config.toml
num_hidden_layers = 11
hidden_act = "gelu"
rope_theta = 10000.0
rope_fraction = 1.0
init_std_qkv = 0.0404
init_std_down = 0.00862
learning_rate = 0.000279
max_seq_len = 768
Each number is 500 + 25 x the weight over the matrix's rms, rounded and kept within 0 to 999. Layers, rows and columns count from 0. Numbers have three digits each.

# layer 3 MLP down, 384x1920, rms 0.028, rows 0-67, columns 672-767
503514516486493462470510474498440514505508450508493498546522438471514479510496498456459443509498499551453465531512498532503509461538535526522490497465504492501507480512515495516451509473445497496494518523465451521498527490490507482540502476534471492474486486494486459491469492527476514490
507541472501488504491504485514487531480507497497486518419488464507544533529523516504530465502500500485507534533502485515507516524469501475510523500492465506517459482479501500519514501484502526517498509524459518530512530490480482542481490453476509511538484508484515509526578488464503493497
503494548489479456538484533519488565495497499495546507528522463494469483540474498492507468541482497471505431475517504481499423452546519501505510478533489493540549517556496455467477466527500504519495484503509504522479504486522518503428480500470550491562490493489540495451511528519460522505
492514467532513513496492463557514510508501480519476479487520510521524547515536475534443460488564506501488498494538508488524491483509525518485498455496488555477518562510521513547491516532530490526460543483501468499489492481475552491502467523463520515465472490517514477543530475484493480468
504489485514501483524487530500551564501503485470510525500527519552546516500488453529511500496495508459494456532477497548505502513538474485497506487487464480501510489519465513488500514508506510501492491496455501489504470493551474452529490551543487566475533493491486493494515474496515500492
501472547487491483524514532509516455532510492512535508497497488461501506470495509507495492498541513555486526510506521497486510471454473497526514499497469520485507476487498493479477469505477492497517532486507492519559522539481483521452522464534479499536465485463472465454480538501485514522
447509505545478522500513515481512494510497501538468494504535476489505508518475489507553518502510527504509534462464483462483524525503433481525521480507514469481508509456476488465510565485498492487496520487474464494512494509524490547457523471493500472515571473453472500515488604460489540485
500504495506499519538495487519484460514469507551506527471453536504507480493528484527488549513535523461505510496474505557490466491523527500542491507548507494488516488525525512533521468448524515490511488558484510520456496490457498470529511514508504530486512463516477528503498505495469524548
478503497465470465510467520463490424488496497521513471533458470503495505470469511503455470504479501484515495496420492551522495484512503500466501503559492478490498523483502487519532480488470518494570486506558507535506494475500500510474515509472492458510473468475529499568511510509527468517
502487473469515490524501455509480558485487472463523547482471527478472506548499514506506565449538488490456519483445492504530495472491536454492537531464533496479529462485473516461515496501515518530466526502484511522513524527476498508516480490473516499493492506494489499508491462504528489510
502497497499487493482527502480519483522438512485498449488495508486451507506502506472462548492527538546457499538542470473474500588502495503499544437504502520488524496521483514454497435487508466547488452488520501533487482494506482511466501509513485492516471496503454452526506522534470456534
497526484517507458478456511467509491524502491475503552478522450495501460502464435478518516489555493509512510496513506451479542511508497515476507462451505496518492518462468481500499508477545548523464513503513462498477522504503499514446461504520501471543490483497491509485506497520510498513
479502486500448464483485506505517511549523486526500456442513509495488491487467504555461484535495502517543468503488479526490413508539516524516511501457489435498449457513473537436534513484457494490510500511508522496522507549457523496525484547528503490516524512494525475471504483494511511529
490524520506516510511487534522484535493526514506481487530519523500506530522459480490487488536532501463492490480539508502522521515503486506519499518505480518514476528579465486516528476494468485553533469535521510509518507507507486471564507496516495508487481471520506541477532535528522526490
520549511499493476487517471531527475542517520549488518499488548495474532450487488543488505475511435526505443490509512540502497509503501513494529514486482448523503504484504476505457438464539475497486525460498485509499502535517513547491490512535505486483472514492537498562525494460489505491
463511509494537513501504471497457513463517481493512459483475509502504518507486477434499495526500514498441508429515499450487503474510479499478492501496472527447526514517473469544506511478532509456488503489467456499500474519490480494479532517507477516502488539511514520484535488524492537497
524512500535501477490486500516523442534534476449439545522520567503504515541520424489527500572503497501487469502481470490487501531488499480545507526520555511480516473504521505480506475498512519496509499480535481518471500495508507527492525497528528538523518550512490491511520492550507503503
483492462505491497497491525516557455480516537466498553454502489526440487512476526513511495520528509521507526492468521507518442499485519514516516491506513519523522509469470489522520486447491479508492478460498507479504494500493468486527445520488488475506503531474486509479517549489468469438
494497465541494500534471498497485472498487500529493536520444534474494508492459523495476511511467507491542528509517506562471498486536489506521483541469506498495488464517489507545498494502476473504465484505490488492501506516511487437513484499510491484503529527531489473473497483477511540505
507490505499502491468508561541552491488519506506519482525470500475485522472495530513525475506533493503459505499484522547522519509513493532535516519521468476488533502529516500523473506509498495536485514458481564536511528437507478513543525506495461458478506508508446495514503518489528512540
489487493508491479481455455463490511461477513519504512486532529456505469479526513476513502509490495478527534501504516493473497495480488467542483477514534482489506491509490510532491486520496484536507489541520534472459501508477507480489500483493511490455524522507477488530503518512512516467
528501521478515508498517466516460489516494519513504520553512475482483496530508508493521512496487472466521496508496456463453525495457497516487514504522484515521485480473472511510513539525483461503524528515507453521514495492498498457525525497500503508531494491494490505504503472486486548525
517520491530505553456461482515515526485512555528511508513475504501471495456516471505502476485472481460480532547466488519492535482494508515559479475469515534514455512503494473528503482508499490528473504453524474503502485530484497526454530461516505480504499503491515529506486505522516471507
471561465496476471502502512472481487490492517538516474485526500495491570519520496471488546501512472514493510456526514455537489479520488470470490524475492473479488483553487525484498458480499544537498546474497517491544479501508503490554475498527491515487489509518465531536507508447501482496
470500497523526510495458507503528457527506509506495458519516482506522418504526507505519525512497546511494487554561541514507488542511451519522498519497519489488497509510493512490483492463538482486500474503520522475502505533483466474498528460496509493476511512507502492439493497499497491462
528424494540479509511533478466480437473523497536496520512526475549482520507499581482508509458490502495477569479503508504457504494503476498503489521501502462471550491518532549495491556499513484503544511533514488507488481465492498494535479532502510533464504482511472545517480509514516518497
490510519542507531465470483467487513487458518489508494492517509508501495476479477521522541507519518503512504485496512467488476520542513514488551502514487538460493444508446452511534533510497462469497512517468569511486447509496449485510499461492499464535489511494536486519462482478485482489
525486467529496487487516475480479499510543488472457522503510527499451491514465478465460521451493527479475539461481501476496481504484521495523519479484509500470478520532510531520500505448522496518492497502498451497517494474499534494531484497507490517498497505485517504535530526478476508502
512506483491509494493517474480484465476480512499451471471466529479496496500511510488480518508499521502502476478471488454479503467488490493523501515498496516465462487492491503505480508525486501475492485497536497501525522458487496539515520482493490554483536511517535489508539503470526525525
528478480470519488468501474489513495495506472506454495503509538469486538533486534547457491524461482477523506470503476522477448516495466503507493505464526510490462448479468480447483510491487459495510552431503490484502522502475528514463490488483480499465507539481531479495503479480498565486
492521498464515541506492473475498471534513524506543552486527511507517463504518480528483522479457491493532446556517470513496483510489518524502501495507599464501484506479513493464494479482511484498481501478482504459497485497521474495498500466502545500450569460478473565495476537475514541453
485497477549460471501522503497492498493525524494499502567479505475474433465497512505504555487505511487525450508486509506504489479513485527506475503545485483496488502503488487562485502494523526557518497508528468482532528490500472526479462495469516485484487481523461504513519511498483458524
541488553527488516491492486509435483504494511493486487536497501476531461489449470478504500540529476486493512482541512467477534479530487519496504493497492479497539519505528520482532525514498516539488453476502489474473500515542488490530471507514481466483551504483523524468500451499504486475
456544501528483498528492488525495482518515478471482500540499508524514503488520490505535523521480494513522538440505474467520496480520546484472483451540551462482514491536485483478527473514510484519492493480471495477484488531513516489459526470539517482509525485517533504498443486484516498491
532499499501479525484482500504536481530500465483501501460514529516488505524542510527514503459475500487508486496474479483474490526510470476484499484462551509479551483483500504549540524519495433460496543505486475500457522517504534537513498536535482524500540468471555520496534479514477448510
472489464504489521490498545498531533528523492513448551489476532469509508494518480520449466488503463529544489538524475451523473521542454488450505499496478497516502532521503532511494508509495503498520476525505486506505522506473530534527489523522455519500496481503535513509527544520470487492
548551505489486528483503442470472498488524519537497486471508501477466500527520478453525514491517512445510543439444508493520531546529474507494507510498477452484514499483459509493556501483470517422565486470521490518474509490440444513483502499516490502475496533509491498508471529499501542505
532461492514456471453483501502489494491525503490534482522489522527484505450488462498499501502530508510516527562469434517496458490509521490508486505482491486490496502516506498524457488509487491526482426503514460487498493500484535496513519527537489511499487474500511483541533490497459511510
517504528516514513497511509482558525518489506482457498486468490535488464465492455495460512504509511481491509478498482536452453509445520536517482544508448508467520480497504511513511508484543477454517520512443550534498483468483475514481471482495492544518510529528520524473501401542488510519
500529522554453519476466476487512512517493527549483538522494475473500531527498516495482523481489512517480489492488481529507451536519488551482470477498467502487509524485515481453523476567521509491499455489492486469463490504536477491520479484525509541459521491451478460488499498507490499469
541457526489463512551519520516519508488524472500521473486535522532505540474510520508477522468493508489534530471508492480483508504454502545503459504478454473504496501501474509529518472435449484493480496515464499470507503514511464483525546512503514498465452477508482530523541510494476520508
466503540468540478522537526500539551513497470537470489483498489454480503516472507518501455469518488529512453524498520480506525498471481494467488448491526525531480475513494485498483559491511513509495517518478509548492500500520505493501542484478474492494467497477561440517479491465543509497
517536470492492510483511519538469497470524516530518470470528465454488516506456512523462491489498506481524518554504469506523504450488535497493518515508481464499462513533489498525467508447531479470520539488521483515478522511464449495493487539489490498466495469500519548494510523492495513495
445521479502500482513485523511535535493505484495532517492507537510514505496465511503489511465475439492507492462519532514475513521591508481530451514502489488504504519498482526512500510501519507463487478535504502555512503499478505452530551506454471530517498513519512475522474487470528515484
487505519471499532492520502513544476507497521507490536466528464474499493544544511518493485498457507483517454476466484549515476473519477515483490519498448449544499501493552517492494492500475489519468500495533504522505537475514482500513475496429466475502515502486473483497500498486517444468
538520458490513494496507501507503520527457484525519549497461490496477505497459469511498525480483532522550467497472515537497495505486475469506482496496532460510495453494494512543538531551536504499509461499516494561479505502527506519485486484497487460505488520491534539456473498514487521510
540515506526487470495515474507463522520472485543496508523523530535516515532517575464473533507496468483532498540499489498473504496538524526502540479474498510510521491466495475476490533491510487523527513522450496452520483509506489512464493518511514472530521451545505545529501523540511488513
516468524518452488488553481468542524509478522532502482461550509509485514515519485510519493456533494456460492489491496554498477500486495520510496500499460540481482455480507469548523510470474492453500489483462510502499524517499512540507515480505517486483509528544507513505474530498486489467
505503505508473440528490506486509497538550483563511487462512532470524523515537526509513472508542516463482447512528496482548464508508485452540524529520577526505512512457474501512522514478523467493508514528485480499495506484491467473500493528489466498490463505528448511562492522496482500498
505511526465511490497475478506512497481527508507519499547485513507540510548472439510487487492517477527481466500484485498448509484520509535458503491496462474489509457491474510487467538519487493462513449521473526527508516495447454496499500496550527500518528473497470505493500515532478472481
505499501500468516509500507414450527513508489525498522513470517500480491493475514507522488488484468520488472445498525546480518484511512513482502476503502488488463545486492465483502494483480470425503522501441486503467517465452556552534518523509515495521492531500546525463488541458492496505
470508504495499518513497535487527497526493575508506541496486519509497457462542520532502498484505488512529473456486540522517462512470544498509476536488454496484526519516497568483503484518487466502482502524471519514490492506504472430489518463520497492496473465549460507493517535473502493487
480451461507488488473496465512513485464473529475468484510501474494473539504486531497467513476492494513500549526511507505506471490499473513526519503488501511504506545485501528529496482520484521470524514493502503502529515450472533454524462485471522506515485515489504500509463528455475518525
454443493465501506492477478522469496529491479481474480491481537504475517519496464493500513501494502512545501531514533511522491504536518522511477460500553470505484497497443507505482508540513491513484453485524475508484516496458514512485475482501498493493469493511470497496531531494507478508
530511508494504501496496504498518521530482463494580487507484482517525488505526506505499501464521516487471493524530515499464476516439513513495460518534480501533511527578515535511484510510525469473483511504462554546488530487483523559489503523514491512519471536518527510484439470505457478485
477518519481471502505487536472506469515493482495516497488505554485502482502509533478452494458497469471475453474474517495490481544510488494494450510507488513530503508531502509528542521498514509549481512545524466516485549461517522475526516525549488539512494458484458512516502474496499536524
493518492497470528538536496463541493495481478543512437498474498501511493498528509455500494485503526488510532506470478521495511545432485488483461495507493469497508512532503509507516546469469512470509549549473514515524530456533483479478517509520498523490501451500514496512494494499498466477
488502495505473496505491520479476491505495488507486465480460495464531536520526559526480506521456521481506516464550494509511561501510493499517504491514515512492531509470511493558488460513469531481478490486492520517472489501535526482495493484534481513479484497475484541475489534534519531522
487490545508537516523528477484465499495507479506524496522518459533484471470510498508523544521487482526491511488501539517491497458495536517445527558545519512533467524510499478502494479468540504498515464461544507516525488537478472474512490459471468526534535481500516495452469494511553503476
520512501529504520479537510501483474483454496479524457545488517505530480518449493485501526510480520472512546494526495513521460540525505486487501534465464525486498480484471487543510482487483509477497517450520498534522512507506478464508536512551540518481497495519522521480481530537491507446
492510483521478523497486512522509499509480504460497514529514475492488507466476486493538473506478490512494495498527477510487501501449495479510518461474495530509505470479550486515552527480496517492481481519511509493496482501460514521497486480467462478490500484497499519517503507498466488526
503554500491518483509499478472528484513459512505483531540461500501496524469513467552485463546498538498508489462479526509492453497498551479479482480457483521531508535533486490497503432552510500496488522450512510505495517502535533520567475490480475517538486521490489535442509491457502502483
531479539526499464488557494474498500521503508470504498490496495512528510566507500524482510482482493530466442515488524525477509481508507482515538500541481508482515552498481493505510502514519520487483488492513510553571473516526530519474516477506457508521543507533451509549523497513545520554
512483477521499523493488472514477521522467502540460514558489489534485522458479485524479514506528501542497505522466519511471483465489513512504518522467534486454480496511495490504554504521506518494469490468503480509499493500488508509547537469463508477472516500587548525523516511503530486493
478458473493481510520467475455478535459501522511519495466529516522495534490491452565462510509511512495497528475484469530533486469520496487528502521439559494520499488508483476493463503503483470465512489538502489534483508529559510511471542502516513509516461489466486501574446498524496488526
517523505479452480497501511505484532559481510499476537520500512515484491496522465518463537489508494479480473524535521501530487511474523511480506487464515499477491484472486520484500504497513487513507497505482489474476488506499495522459502445492512491522521447504480527518511465541519506515
496499513501513495498524448528555496518516508596452508487540465488518489482512492493460517500471471444497490502503528469511484479498536486500514532501485491490502489521515481436459466492486502494484557502514506508527475499516495518509484491494475563520519496534469482464504501495507529477
502489498483512504473495482468473496493510494479466544500503521504483476526532520500463497500512479499526506449530491532476499485480539523498477495547527473502505452520513516503514539545478505467493528434505547564490469510523533454544494548457476540505502470513528518490544474514513506512